Weights of a small GPT-style language model, trained from scratch on English Wikipedia.
Size: 5 heads of 64 (1 for keys and values), 14.4M parameters.
Training: a variant of Muon for these matrices, 502M tokens, 7653 steps.
Each number is 128 + 32 x the weight over its row's rms, rounded and kept within 0 to 255. Layers, rows and columns count from 0. Numbers have three digits each. The size before them is the row's rms in percent of the matrix's.

# o: layer 2 attention output (transposed), 320x320, rms 0.0345, rows 25-39,89-103,152-167,216-231,280-295, columns 192-255
# v: layer 2 attention value, 64x320, rms 0.0282, rows 25-39, columns 192-255
o152 093:186121144140131074122143132066113139097110068046169105080136131110150156061104150128113101153151081097190107161153132075171157074114093173146151113126148113125121115142130083136103121084122097
o216 098:119062170114165150144138149161155123136132105136128125166120149075083127172106158093146162159099143191118141128090144165148132150145132119152070139116131151144108123112166156120131152121141183
o280 099:121065140140098129109098072147182118170103189124104146147085128123103110162110068110188170133090099086129230061084087115117115191091213124105127104130105125129093189119111123071149156109138186
v25 099:106119151163169120158149167111169069101133147188140112143095183147099151144117151153126072092132102148115166117165104155109172104068141173126142139143119152104128136071119145144131151088073150
o25 102:157115079064079113183099074144153174159145107142106078150112120107120179110159192140144108128123089155185120114148079140210179143140106122136150121210050113120126171106129150191178118122159118
o89 113:109119124117121226147074164162151199151132146105145126169140073126113198140076115131140091089113129126123132067120133147146136122085133146088136079193095119115085178172145133102126078147114172
o153 091:107162116131090101080151103083096055137108088157173166098104156159192118127085127113133176084130174107126129108123150097091072144146190173101124160061146146146207135135112161101106124142139133
o217 093:136167149127172113051097130144124132086124127057133159153181133089108118093146120117084157213121101135094110138115144155127119110126076108173108095114095165084143161144144161052084175095135109
o281 103:200135145118178132165125088145138126139166171143061115134159192121103129112167098188093124191144085139152110148132146183154132155147080140168062130142116121160117164142142134124114182112113133
v26 095:141091125124125114153168117057145097110120152081088086130155143117132124148085130124105088179161085166106150148160111126122144196192202101107120125073091150107114118103129121163155122190080120
o26 106:129143138139161181119123166111074125080151177079143121133163129109130123118109108142156146163158169114098125084155136173115132100139074146082139107094127183128136107151157106149206162087170136
o90 107:114128125147106155105135139134126090134139149099105134090108116112175111080112065111121143168181163082131160108081135121129139120125164179162101113159112153211034103108187108090085184156220178
o154 089:107125122114149125123116067137117118177112096147174199185124121140131128104155191161153152118094146096126100090124124170129134076023117057115184132125157111102185153148086161097094100133068112
o218 105:146161127123135069092164153091182151165096090129112157137131106107085149209089091102122072108112078166168149172157129118153108122157098170123049127162128120125071149150060131138113158084104113
o282 094:136102075152130116112115159117084109131131114139097057162128118124098125137141114095139150127115108138135156137082099092190108207179091181139094147140103085131109085121178090164169103123149124
v27 097:145134057079163126127134112171162164151147131067151174073129137147150094126159182153159060193158139138125097131164085177153101127113116119076133139131127131106118173077167087144138109161071201
o27 099:129133135092134120138151126137120136124130116090115077147152095120125127084138198108080166120193159167122131102242152104134099119128118170095152135143124130128146143060127139113136082139146145
o91 098:111197126067144107177124134128116127118131109131124160108141137142081096136144196116152116174142166116079083094108141084107116183122153079189108154120127110094118137137115183134131091097135105
o155 086:071072166155148165097194120106110092133166132132048082127127158137102116126104068162055140097128071123148163157151111143106151142138090082157111175071136121163183083108141127053130217161142128
o219 104:146154111166104091165098122175119087099125176131151109139100151107140101193176123113184159172097127085114137121055187120158155150103120137126172087217139122162085113188095102154169110119122114
o283 106:226186098156133140155095133154143178094100088079186134122131134089110168119118126142143154120116160154138121086129180100126130126113179192139152111167078095097164111139131126184153097085189136
v28 099:087125170126161166124148129096150073097162142121197177074092102155094117133156120136134123154094125120186127154117110126122120148162174156198132139157156183121112115075222101080142121177158122
o28 090:125132174127080117134109135149140089138141006104157179124124147137137074105102131123147158148132084114131152109190096086161118114059085119132135104170135111131097097148078112100098171152105066
o92 117:115104119064097098104116103149126144150063150144106101065156104080075100144106120035134138138136160074130179134128081151133112086120112094105115180101074082127102160151123112152127150131089143
o156 091:124214080158160172115084100134107140134134196170064108171175148095126187164133168126131111111042125157077133119131147096067135150111107142141141133070079101170148157142094181112117072107152194
o220 104:086109124151179102153176150163116136114113127056129059100117086097126131146114084101150150108194155144135084166088106134162137085147206195116105115101136137064119121086177082144144143104125084
o284 099:137080151113149117138097163110073096090194052062130125139127107138135100103112118143180164117143090125137097143084153161188101119076171112176151135191163105139134130078094072182127151095121077
v29 102:056071127148102133110152110131134098131148150116147150147173137152127085117132107149146144127101087128169156070104114090132102099130095126133135169115140149163106126141135120126172160119131118
o29 100:143127133114145146115121148200119114126091163083074155134099125116170093146090116147120168130123094145108095235155165158126150116130125105135119142120183094062082150105126084116151166103134151
o93 112:122140106061148160164084090153111101115072111134140128132117140170143190095087175048099086151108151128099135170143108137150142112064152149100135144145122143170182160169076154154106110073064129
o157 095:136138120179108105104111125102165155102141114120111104146117098116108182139173129145148146162115145136109162111202161121075116101113149138120134112143107091109206119079171146067117153141150110
o221 090:119116113141170108133115160122076158158119112124121127131114187074125130074105129095145123114118107090084131129108091079124154103133100127141154122186088189167098121158129172133074042162101165
o285 107:110109151093139116093114100095128065124172149141149113124076114100162093167101072158185132105136145184122151129100092077160160178194081118116117112172119122160080095139125115192148088113115120
v30 096:152106129104132123108091082162110134118116075074150092094128135100138131141169105137138116070120145149124115059094096152138115132128125103152135174155121187132136111124116110115180105140128171
o30 102:115130151062108118156111153162166114093135116065159103150092122144136109113110142069100174178092172101123133112090161183141138131089099146065133122116146162144129157075137134088099152173135158
o94 097:091143071046173088142157116146138091106147158089094118107074156098123135099142135114110087068094164119151072123100202085120128169156120126100101110083110164113131119152153141124144115113124148
o158 082:170103117199109080101100126100079152158112145136115123103149119090161115132078079102200162177135083116061181180065131118143160116142150147114103110116195120179127135104083077140111126130147064
o222 103:143103136101150220151161127142186170122110116192153138121183101172159136135146135190146131116112125120185087148188089140111169106106175080103193127160104093060157139180145168131121163146099078
o286 094:126119153160075153144128146160138137141134074093168097140109123138141121121194120131083137114134113134197095103165102159088071085062105117161184153193144099063200092104113114079130113094149171
v31 103:136133131152139116066136140162151085149111146177115172120144121127171121135146131120106085154087153152148155090183182106156093135151102147099072139129146173106130117070086093156192070169127103
o31 094:155175179092147144091137133086142121126138062173090167136160159097139119110167131150092153152128118180101114198130126141129076118081140150120115127133159108108153113139150150074162127124143126
o95 106:138115166152145119087107191112116082162118087173163122125172087138074085136119167085167059171191097143144182096126119111139142130144092199146114157175179133121135134048100077121136099125115130
o159 096:009105096091161156103127095112101123121127158068126100112057165092128184138109159148142160070167104100164092127059123129097172125142095137117196094129083128096157097148154174200087170138126114
o223 089:168158085196134089183102144109104128196151147180083174164129103205158088090107133115081137124047180139132122117120146191110123114049158151155107106165096159135129149171123168053086113133103094
o287 100:242118167117114104139158139119099156167156148218117183128106126090123150149153127184107168157079163173108147131142135104171083187111134144167101140118117148161147192142111126076128086119101140
v32 100:152103079136086135131077185183137129113130110180140110175155151087129120111079091111100131166175127142138180173120143161145163205190083166102103088125168115124122076131109112107131106106102126
o32 095:070037116102080081084141154127118055119120094152155138132134101143182123187145146156185098143074138137090152181118120124130122146066186136115111148161146127106142077137083088169113101129096148
o96 120:113138165093142135149126047188142145090150153107143138118121139080151176166145137075182099157118141197123145175129136098134163196127137135132108129071159113133135093164044127158101159118136085
o160 094:155141164110211199135140078105158137167137163103128141092156145119054131085127123152071173146135146140169113099155151124090083093089127123147153169131093118135080195090209145130133100090174077
o224 096:117153136133085112124135177110107138126131129153098147205088161140184097152186086076105124120142104111101158118101076132144134113154106101112141078154137168138156123091167097145108195161097126
o288 094:112140052134094087137079177107125142087094124127121086124181181154123126148133132062169079105119094081131153092123107080059130137121095146156122106186154177124126106163118112070131140179110150
v33 099:091135095141078115089111097189133197164128131134127143125111109134073112097114131150134074083081135137066067104108101095166148119143110081138101109147090077177114114128193166072163062094085106
o33 092:127138136101147145123120157114187148170133092117144127132163071181169134167169168089157144144176137115185139117133118110112152090093114130083102155168080179081107117134116138074163084084082169
o97 109:154142122117157097090140116155128125184135123151123098131152099100133124157109144120124116101135170091093143083149064133147183132180199143098142140165141142116165125145098158143115092180094135
o161 097:126165123119116159205187121108101131078111150155108139146139140123111107102128191119125162136118118105227116146123137132106103152099151159113092125122178159111169134163146106173123169085184119
o225 099:132122087171120088116061161148080123126148157106177141152105125097128141184144037142103094123084125140094140155138148103164106150160092132141178071131143092110126103115183092129147157152125126
o289 095:092124162140133130111171152154199132194159137133143102061134177137102128110088057182119128154169149125127134111083192149147184104101111073088087074085107096143115130094128152136191163152078164
v34 098:164148097121163194133089160026135164143142152122139125179099121113153147152086054146160133078139089133171077147097094140062139102095158124179141124195144124161104168124153167172123105142125119
o34 101:182090164107143133119101134140108153158143134127120092207144110125145150173187164175091133167120113120118165182154157187074090140097153107111102161091149147169149172183096152101136156128159078
o98 110:145168147180128061089109132087112122166115132147138149045122156146135179114180154143138142120136141130183157089161225124100155085085130165102055164087136101141088146098167182177150078128102159
o162 093:057176128108064154146157099151124112105112149150071116087113141174113097084166153133128152130171146118107174110107101131132118145131103125151186074135090117122160099083122090123174152121165141
o226 104:112091129173130144117171152146153118151129063120095120097144117116117133130087107099167152071082056140148108156145130147163157110146159114081090084129097159090112115152138105097128101132099153
o290 103:183051118147172127143102154124126160115162111122159193174141117126145119130089154105110132063120081120146118110151112125113154100165151101110107146133160106110146182132154176167106145099092114
v35 102:124138120111138055169127150158144083142146102103108161109215114088129179101070122085144135101175097112074144133133117194095094121130113114113063091152163135134123117144145058148098151145120178
o35 099:175127090129092110145120071067209155137106160093133121122100109099106126127118167169154167093088067169073119139116097144158164117113149128137133146131063115107073111137152117171128112150147190
o99 104:143073098120156233155133109087137102077121137089176149136175137072125149149123122187162161117073098189155085186120117141141166143118132095142169139086151113122131096087095124124099179149148107
o163 090:082145137107176073134132194183109164056168175147096146154079098137148047107114126138054174140181145116136178160104150086121069137207140175101129146132152133127176182129128136136145073145125120
o227 099:148096132177086142131136079164155123174118098167129161154156113101141124125153116114174053164089145070178174084155133099160121141096143057122125080069064200101125125126154124096100136111084138
o291 103:158109165190068145148153111063095116195145098142160137124095154109178162130143135071121057124035131125117119112147170123157116091088135124105082130113122131131144133114170125155106171123131130
v36 103:157096116168097096111091122139176094094103123088131131171114147068095140107134126114123134124189084114092133133127105098108122120127124105155100128117111190144117109119124142184047071180114154
o36 106:091133145157091142126135032182175106153152143182117138110078156104195134119134143136144132145128130135152096096141125078133143092136114124129139143119075125084142143147132166089119108148078134
o100 109:154132215142137122083110152209128108101192159097168090117128165106136147077111159150136140119139141169141125125100171157144142127123109120139123100057150107037127102112145117108148083189082097
o164 089:154113154116126122097103147126166198163098173100107084047192104130155110141128083104092120116078171150129071181082153138121101106104156180148142161139137121172103157153099108144115110054176135
o228 102:091129099165152110107161158106145111093160115138162131212169101128042149118154145086157153106159150155180137081142069098156156099133092080085098149149189178136113135114140148191156182097152129
o292 103:130071095118076099121111126139104099087166153180129145182075108120116127155121090153177160135181061091110156104119117063167142216089152089141068068145161104160063104106140127185150146130155165
v37 104:171118155188162112125089129156147130115117155097137157135121190129162095148092134110118143122088137115073158088143119142085120134157135098163137213185163131095161141122101143111118118140140154
o37 111:156061153152165113127157155148081147138176145138140135086110115126066125118062130060108115113106147162114128198116074117181079200131109112133133116128132036129148134124097092142127097124126152
o101 122:169198152148137088164146106091152086151137144160093112163114148109074097131138104104154154132131084117159101056105103158171073102118119130138098106081108065062185133158177138143177097106119153
o165 086:161149111088122142100076108119139085099159112100151122107138155139144139127161154152127122124162119149132096119131078221116210079172124144153153133126185171108094143147179138126071175113098121
o229 105:093067134101104146106128140133168165190109108151110192115143106177110121141087127169128165115067103104113161139095237087112186131112174150037094152168139164196125124119087140081144113148097078
o293 100:146111122164099146116145176128123131119109154190125136151081084093169142202140116108070114117083136138139160172156178045171133173147165106146116169127091124137104089122022133163101071153189119
v38 100:101136159074078107088113077072139098122127166179105090154143062180097151091143052153094104088110130132108113133134100178053146131142109155167155148146145170175122115090073141088190134098072145
o38 095:134080126161205153101149124122109081102119143176173172117148153132123140108072108138136125110096113165086096152157125121105129139113144109106158075107181072129109185203186112150105121134143085
o102 114:119188103097170178170128149115134092190070188134102130139174058111076116119132135100125106161094133139140188155155095083121090124147134129112126089094109092144137145115046112148175169073135040
o166 099:132160106138080080131126106198128182122169035080099132095119172128081085189097162121153148180121193057124127087032150096165115127133125120104124161130121125085089087096148119104128133131118181
o230 096:121088107101162141122095205164132171110148105130090124134159162142093135159140089112100138082183102095094152137156118181120125149169127075207117162129166168171138180090124130169130098126132168
o294 102:089085106132124141105129123094140058119103137146146103153073108103186155174174108134104111109179054154178138148200133136100161136143145123139144113107128130108171178160112121197144052155132108
v39 104:127140138085129106072128082149176101148223092140130121098106105114133097124173169136121040089108127122145144187128150147121093125154146080088157080113124163125126176186159103116150126133090112
o39 094:114088130107141113134145136148108090166144134075112168119135151176177095107144138181189147149123144110179154104127151127120087089116167109153121081128087159082122137109087142103145173109127137
o103 126:122082077151134139140109145155117076122085114096179089125110100116101092170190148149100105113115111095138152106077109139110139115112138179120174133080145151124135126172146073124121121122124159
o167 093:090130166122100141122127134122099161165099180150076102148100140126139173134134093076129137112104073161050076108126171095107150133158121122143093171187135098086176144067153129135100138132126132
o231 103:185172088108108121149147132102135147059156112161164081117201105134112078088097122164174132147084138104169162134144101167167130165122161146070108073067202094190121065134132080220161131152169118
o295 095:157138091084169116149121059159152118110148134119143188133154083142103097125138161182146128106156157106143142175135084124155086103147120143109154176107104140143129125152153138080147145136117121